config = dict(
    n_layer=11,
    n_kv_head=4,
    d_mlp=1728,
    init_std_up=0.0433,
    weight_decay=0.0,
    lr_head=0.00632,
    schedule='wsd',
    decay_shape='square',
    final_lr_fraction=0.1,
    batch_tokens=131072,
    seq_len=1024,
    train_tokens=456900000,
)
Each number is 128 + 24 x the weight over its row's rms, rounded and kept within 0 to 255. Layers, rows and columns count from 0. Numbers have three digits each. The size before them is the row's rms in percent of the matrix's.

# up: layer 8 MLP up, 1728x512, rms 0.0422, rows 1356-1386, columns 64-127
# down: layer 8 MLP down (transposed), 1728x512, rms 0.0433, rows 1356-1386, columns 64-127
# gate: layer 8 MLP gate, 1728x512, rms 0.0444, rows 1357-1387, columns 64-127
up1356 101:068146120143117102149110138141121140144097119132118118113168105117136100078130130138082153131134112139152098141128159128100128152126118117104108157144113121111114129131169137132157062138125174
down1356 102:114125120130115137135076124112121142129093158068144134099143111122149143157127131163167143111154089102130118142106131121090102120139157141127111148155133143101130139117171115067161177109132126
gate1357 106:149152162152144088118134123113098114106171124132141096102146082136130094126152131162156143133146121148094145131129113100134182175100118136129131133149145116153137140130146111134106160128112146
up1357 106:119130125131128139145090115142138122167112137150102143163146141126147116113166121141147119161142087121075148093139137134083134132096126126156138133144111145134148180124099134130093126127159106
down1357 105:090103117192124168096086129107167099144144120162127126167147145158128136122101132173138179136129094109188106112129119097124121137120105142124115134138122113125097130143115096113088103102142097
gate1358 100:166102138109129116168117100132124145113163087136122126099133136084115041123114151165129162053101147136089133108149098092133080111114142146105121123131090095163138112125124164149120124139118086
up1358 106:109144152138136153125099158111118106154088144134135142149119113156135141118101117130160086103144079114115125113099106147150135132123143143148171117103097100095152121151105178125149128122147117
down1358 109:113170113147150154127101181136117125182099128162088115135124135145127105117080150127139147137115102149167110137125120130164125109123109160103125136129094145156108120159139191138121099131155140
gate1359 095:093159161148115146157140125107125124097100135113145120133158121112158146137132120126085153162097128124102117146148086104150142087128153138170135121127093093112145126120095138141188117156161101
up1359 103:126128150137182107153162141064180121137131148070159097117109122136112144157129179150110100142101148153156128150156097114122103144121126157079089104144109100167101107148152178151140115155093148
down1359 105:155119127110152094144135145088075106152155167154108144122118131172107142185126092135189111100149124136166093116110113144058128118092111162102092133131118097115105110104110107116141123139112132
gate1360 110:124106135121125126130103116147130120120098167124118092141114119116173156074096156111118097125169108137143114124117098148132128113120118143162092098147127089157131148102148111162108132128111102
up1360 112:124131122132122126169123145144107159092125135086145151115147149114112156095134155141112131133119142126113157133153153110143136158114146125112130142113106158167085145124153106120132167100128138
down1360 108:130134096103138117156133114112075124111156074126144090164161138145129109155090130150116132109114113133143149183136128126104136167106144139145158162196094160210094125164132105146143149160149100
gate1361 106:147127121115154194187103151140124122103076135118161145131175156123164134151151113154140141124117123112094153162141148162084142070156125114115137169101088127181133145121139161080153130137120127
up1361 104:086145142134116138155122123111090144168139102115142118123152149118103103099128131122139104128180140152131134131136169118144131193103109152119125147148143110135120106103145114144107160169104121
down1361 101:125146139087126153123131091157169161131166100104136103163129096143125101087146138133134143142131124128103103126175135132154162153105155164126118128117127110172138105109134126127106144165110177
gate1362 101:148148134092167144108121143133134120177075132112120125137070115169107093110153097142107110132161099129095115125142113112131104102087108119111125165127113099162141110132128132090124135103158149
up1362 104:105134099139110149125084103129120148141145122135099196168142137122104105154087157109154126091128098130150108138104132059159112138111102112109085131077118125127156054164117146111122144101186147
down1362 105:103121122162104132109119132109083160118136124110125125150134134135099117143101114164044104111118091133121109093123086131149120155103119089089125127104126138126118152137145131099112136139145151
gate1363 108:110135134122135133139126119126104083113104133158133144121110147082135114111186129157096129109153106146111142123126104161171079109153090137174103095136104134108111120105133138127150150106141133
up1363 109:164137156193141152091123091152163147136129156150151151139144103152132110099139116175160094120135106139116128070150131149126111122149145128116161164091142125136116093131147092156154149100110130
down1363 103:142136205142149127133158130141108154094120160145080130121136128111125131078133106128155138120163124109079110109145142121142101150126145135110158106114088117154138112148148138152140160114133118
gate1364 106:120107125125126130142134116136158091138134068097139141090099128130177107106136071159096137124142138163131096135146076104144104119117134152114116138174121157129154148145104111111132106087146151
up1364 102:185158107147111157112142119080187137147114119143094139102141123133110140131145097128133064139197114145117110137135148122103115169143139137094125106165124189122186098124130123117120074058079138
down1364 096:129192166131143149135153122130106079098122099103081160128118129153096135137147113164120113166126150076164144144134154145157136136112112128138154124118174125141142087103145116147113094101151093
gate1365 106:132117130141105148108127112084086135183110080160139102127168111106136134115107077123108107094119140153163107117163139149127148133159107144114159103116152070099161174128120103101125098146137132
up1365 100:145123138144109101085128140137114154156146103094132148092093127170145139132134146107089136121121129145153138098153108125092139148128135114202126133163162136122087087108151115105127137160117141
down1365 102:137111132123129077096124144126144137158119148117102125076177130151120136082094142114106107158175131160149109119118098164112148103138122130134149139121086082143121082127124148138105120176139130
gate1366 095:124132155112128146094118167087151082092114133129117124109152125145131128118119118101128133101144102114131128182102131111143106174154167154095130140158095135152156124142111092116175147140162130
up1366 101:105132147174165099148152128168134135111125134132117130169125120136128117120147076130169106156101147124150181103108173122147129109156108115157113138174138126061110131095117103145110120109125146
down1366 097:107145145142129118139143103155124145152168146109124108105125134122104154133140111099148158101107109147125182107120094142140129123102113122185112132149131129097120147124156142108097176140100117
gate1367 108:077151161151150118117175125129112055157167117123136123167109136114113143160135097134147092118123117167119121142113119094124123159134085120120141119122127156155111152138134096149132113114130129
up1367 102:112142137134110116096160070097150110128108140142152118125122129140102109148131132122133124095111128137125137129128081125088142128147113110128108139114118189099121150062101141077162074135131097
down1367 105:150170147126163112122115114103104158130157143146118138142137129081147136139130152152181149146129132135120132122082123122105116107162116113147120105095090114119170145094091141103126110158140124
gate1368 106:104125142131110090094167119088072143164119109131177096162179100154109118120136130150129132101132114141115107177098150113166116122116126166135134104114104129133130125108141106092097145127155121
up1368 111:131097104121113091103127116159155157088105148130136146110122108137159129155148136131121164103135138146105182141156146100123181129104079166158088133066158149138126135152133090165128097142128098
down1368 107:145127123130156092120116137124102139131117149105105158138106178149128107118135127134141153082138155114153165142151133104136172115127070134172108172124160142145106149121099136138154101106158155
gate1369 098:151165140148127140109146144112128131120093115097140110119093146140137152119134106102138088119167101152136137159100119164115129135066112106126104167170130135091138123139170169107082154128104144
up1369 103:145107144163133164110127147113143129121140132127131104135154144165127161100183107165099100143149121134107140117106112124118133146095162111098143157100112108094108124163152143100116110130109106
down1369 110:086129081123122087113128187132106124105134127146127117143180184143115108108135135124164122136106126126122120120093129142159120150162135145145122138135106133110142088136155115146093158114101116
gate1370 091:148136098153141129148154102142115076158156116131159123136125146163136171104080135128064118178092162160098105072135159114116093119149121184126131154122099141112114165124105096086181107115127155
up1370 089:107148100136101150103144155139085117063105107157127128109085154083100123102158117134126165124100127082109115113079175125135127172137115152091156140116132139105139110128138094096114127114131099
down1370 089:151115119139100115120129147162162117170140096125147119122144083127163126135134116157106086129143091123118136128121135107123152142146104149071107087107154154130099149146106101123120141125104103
gate1371 096:111122134132147131092140131106078119159133098115110125135137129132168076094124161090092090096126157152121113120129083121147107140137139120082139116171085106072089088110117149117151130150172112
up1371 105:130131126116130151139086146144126114145107143118102128115087148102123138163128170134095128094142115109118113132115119076146088102120161124155173129145121158112120082134089138128104134113134139
down1371 104:133112099131124127146090115168119127089152127127110132145106104086131166152107137145162104150142151128140115107104146103120144156107169147108116153155132145122110115130125112088101131093124184
gate1372 112:157163160100159134124075103107148127155150122117154118139146108152180121102088155128104144081147094134111139119146163162116138112139099145096113114127128164155126187129170145079125132184135125
up1372 105:067106125105168129117132100139127130176085089124132159125120128156131136117118121122135137139116130120101143103108138142143118123154113139085134163129146133125118134100125155091108077111127116
down1372 109:129136146113141105115130137118120131152121193160137114116092143105134093116139139121090114127089153107117127148083182139159142121114128113103167157137142139128161121123124149112127106092116112
gate1373 091:124127115116070114110162122127141094135080079108168148160108121087141122121146157147161134092107122097094150120107117145171103113133099147131146107107118088128085150147103125107109086110107182
up1373 097:167158118125114155156130124149074114120096133118145144129124138140097099114144125141090078159140126127123156135138085166135109098176162098120129082117134136124123103137127149124136115080118091
down1373 097:137144120157134155115130118126096170128100085107165139110103159123134150134122118148136118177121133118078185137134107114133118138136132051135143111147088119176139109114131144142154131139139136
gate1374 105:134127135141098081137126146136112165099114124111092109172117129099152121117135108150147170159146114150120135155131111137129116111147143105144138146153120116128100088146089117105094123166090116
up1374 103:145104109151077111136124144143114155126151130088116144107145125080086099138152167121128133109078129116129106104161089127105143154098131124115080142124150156157135122103123137144072088147157105
down1374 103:123132150119110146135130108120115148078165134103124124121118093109121160173142121119159122138090151145186150140160107102125177146107137160150096082124110108177125149150133103112095129141120100
gate1375 107:095124116121102114125041150135169126178145135112119122132100106100143164145111152171154150135153086124119122127100112118131161131153114126150107109118141174176153130143157143172127129164138116
up1375 108:108123152132124134153139128129125145102112111133142103164158145144151149094147117112163116069140172103133159109145097191121123124113107155167158118124119102150156129130097093107119121119122152
down1375 104:140132139160157106127170121180147158098104164147129137135105141167144149101103137102152057113130148194117158149155125162167128130176086118133129121111101146118129130160139109144123133146126137
gate1376 094:110125142096148114117125129121146106142097101103106137079096163112104114147133107098178137131110154143156122090181130126118100106142110122099105105133108110123104081102111134132147088117118135
up1376 098:109125166093122127140140130119131105157130154125100120173138138160145098153118111123130103130134160168137135132127137114122114083097139119094102108145145114118129127170164146149138145145123172
down1376 095:144160168125128127123094130135113130113132135135064095118097127123106134157152093101111156139097118100137100124139121089149141067127120130129138122124126148089127150180127131149179136123121131
gate1377 099:151139171121162144111125123085085135152126131148136142092101145151179111129162127149099102149140104109107113132130118131159135173112147130129105132105174111119115136123134151136126121127132114
up1377 095:134125096139087127137159156156100098089139123091153177139136168156137097121128103125119106116093114102110130119126121206093159091143098103118126136129088130101115089104143088115137177113136117
down1377 095:137149112132137098158149141118135121118145113101146165093089127138132107108121133140128114078099122123121164119105152169101143148102115111076139176134120103141120173115124110108093118145123133
gate1378 104:134123190129112125137136129156108147103098085117147124121138096134123159139093171153129064100150147138133150092092112133122139112081132097121143101105124113124139164147109147083136213076081105
up1378 106:112161097149169141114138104145142112112138142074129107161122128126120135115104103119104124117157135126116122150113091134077104101094134141159144136100118084104107105135167155116130134148123128
down1378 106:086132107127166112107127135099142139131144138117130130155149119089130134130119140095145129156131101104144118096182087174093113124109142123116082144091114107110085157145137103117105091155138151
gate1379 101:143085171186087123113156142085157133115121117123150132163113145144131164136075132132143127082134091156094106149142182139117114099131137117165140089064126144165137142094064136120101134123137084
up1379 099:111126147104093119125167150090150067171079066125138132094142159127120162163107158154178144123153126117163149108107136171103163145153126072121128082115104131076101147072130134089095131155124149
down1379 102:131151114127096126108110142065092072133106159120173121135148152121098117140158127153120080112150070119133153148086163107117177139155123131151121129113132071129130142127153134121101145152144134
gate1380 096:149154183103147114097144134147142114100140106150158166122179105101152149162126151116091134113099121148156135141117119133096120111124134130081115113089125107147124135127118150108187144101173092
up1380 091:093108114121151172125065165121141074114131131113072155105114151154150115132156103121109122113139156160143143096182131165145142143139131149136129096149161133148113113085160153131135120134108152
down1380 092:110141095139179121195118137098113129117118140141130097113109144143114089162081107128155127138135126145136116145148136110130112136177122127176095132124144114118159120099136136106132178139127119
gate1381 087:114154173125132159102151103122113121140157108089141148142143155103116166118113149166094146100087143118134121125144158101103142072152151144118124108145149118123120182149158125167123080117177131
up1381 098:094128152121091116127161085139145083168137123113138111159107146142117146111148120166089139100127140166127088157140141153117122111109130130117140114115108093118123144151146143148129084065164137
down1381 098:128125138117136104094155136154106116147122121071130112128083108153121133141175142156089131113145140091106143154130141113126140099124122154096114177149186154118122118134115107163125108097146150
gate1382 101:119132156155143113156115141110145101134110142095119152137140143107126143167123114126183169149166147188148148131128094167154145092137048106138101109095107168130111120140146141168148151128120111
up1382 101:133124139115142069123119129114149094101143162088103122116144126092158093112101133137180142134145131131109154119126105137101109112104102128089138197098130129103123121138153164147128092098143136
down1382 102:130133160123119097139136108062103110107140179106117137124083098123140107162111110146163077162134172117146105123088117153138144103047094132109119169132154094117129077159144160127110136131139106
gate1383 094:167118160137109178087104125118155135158167122131154099110140110115146127151155125159141162069157177132156103145131087120120167142131099141096096153144087127094131117134113136135150122097109079
up1383 092:130159145143135141139097112114163147166108093115163173141164126124134140164139192114090124146166116144138135089163120103161110142107178119141121115119190127081149127158146086080081141111116108
down1383 088:119127137145085133130059113152086112128113173127142114111113129092131099161099134123083148143143121140141159121146075122149130091116140110183113140123125133136128165149132093133099084180129123
gate1384 095:154125161102102145091154170123156125165154084121138154136151143102108129119098160150113134099140136123120136138156110127151109109134128111116162149160096141152113130115148128161143123130157112
up1384 088:137146120143110179123113175133147154144110096161126136127157129141142169104139147128125138118117129189147136130133140100098163096128078116131100098147131094163140107136117145175102155106102074
down1384 088:091150132112131149165102153136158148096159088100103130159159110114104152086119125163116134149112174162122146141077104139115144151129134126146149151134136151114178117125098120140072125129140122
gate1385 107:069137111127143061176123186142099075122134108102142133133111173118120139118124127138175093126126143134162089141135135148111112167098162121103144133112091108134154129161100126126161129152133147
up1385 103:132171122137126144112127101150143161110122083153124120120106141154131134123145130145120138120145124150122149083128165138168099087138141146097098154135155137142112091146117147182147129149135096
down1385 102:112173137129130096131137130132126166133132141124146120161148120100074147155134157152111145126097141125112154091159150122152149132100135124136129093156135135147099111148092130129152151184097109
gate1386 102:128124139135134147123116093106127077079137126139114127075129126078143105118124148122127099104155134147114111151158114087151131080134116125108123139100128132175096126138109153120119119160110131
up1386 099:109087130154111108129135095156119111107138095123167119097135111113122109142113122096102132126147108169128119179163097110099107090123099107099088126144142125098121133115139119149071153149093141
down1386 097:112093123096078090088138125144101176129127112108161145120091110162118121133133103102130103183162114146149139119139098068123160098115141139131114136140150141102108162123129084087133177141131136
gate1387 111:141136125103121134057131145120167057145113178148114124137109116065112129098147133135102085113075106139133125079114144188132142141131114160119103115168150116102152129130143110138140156129095147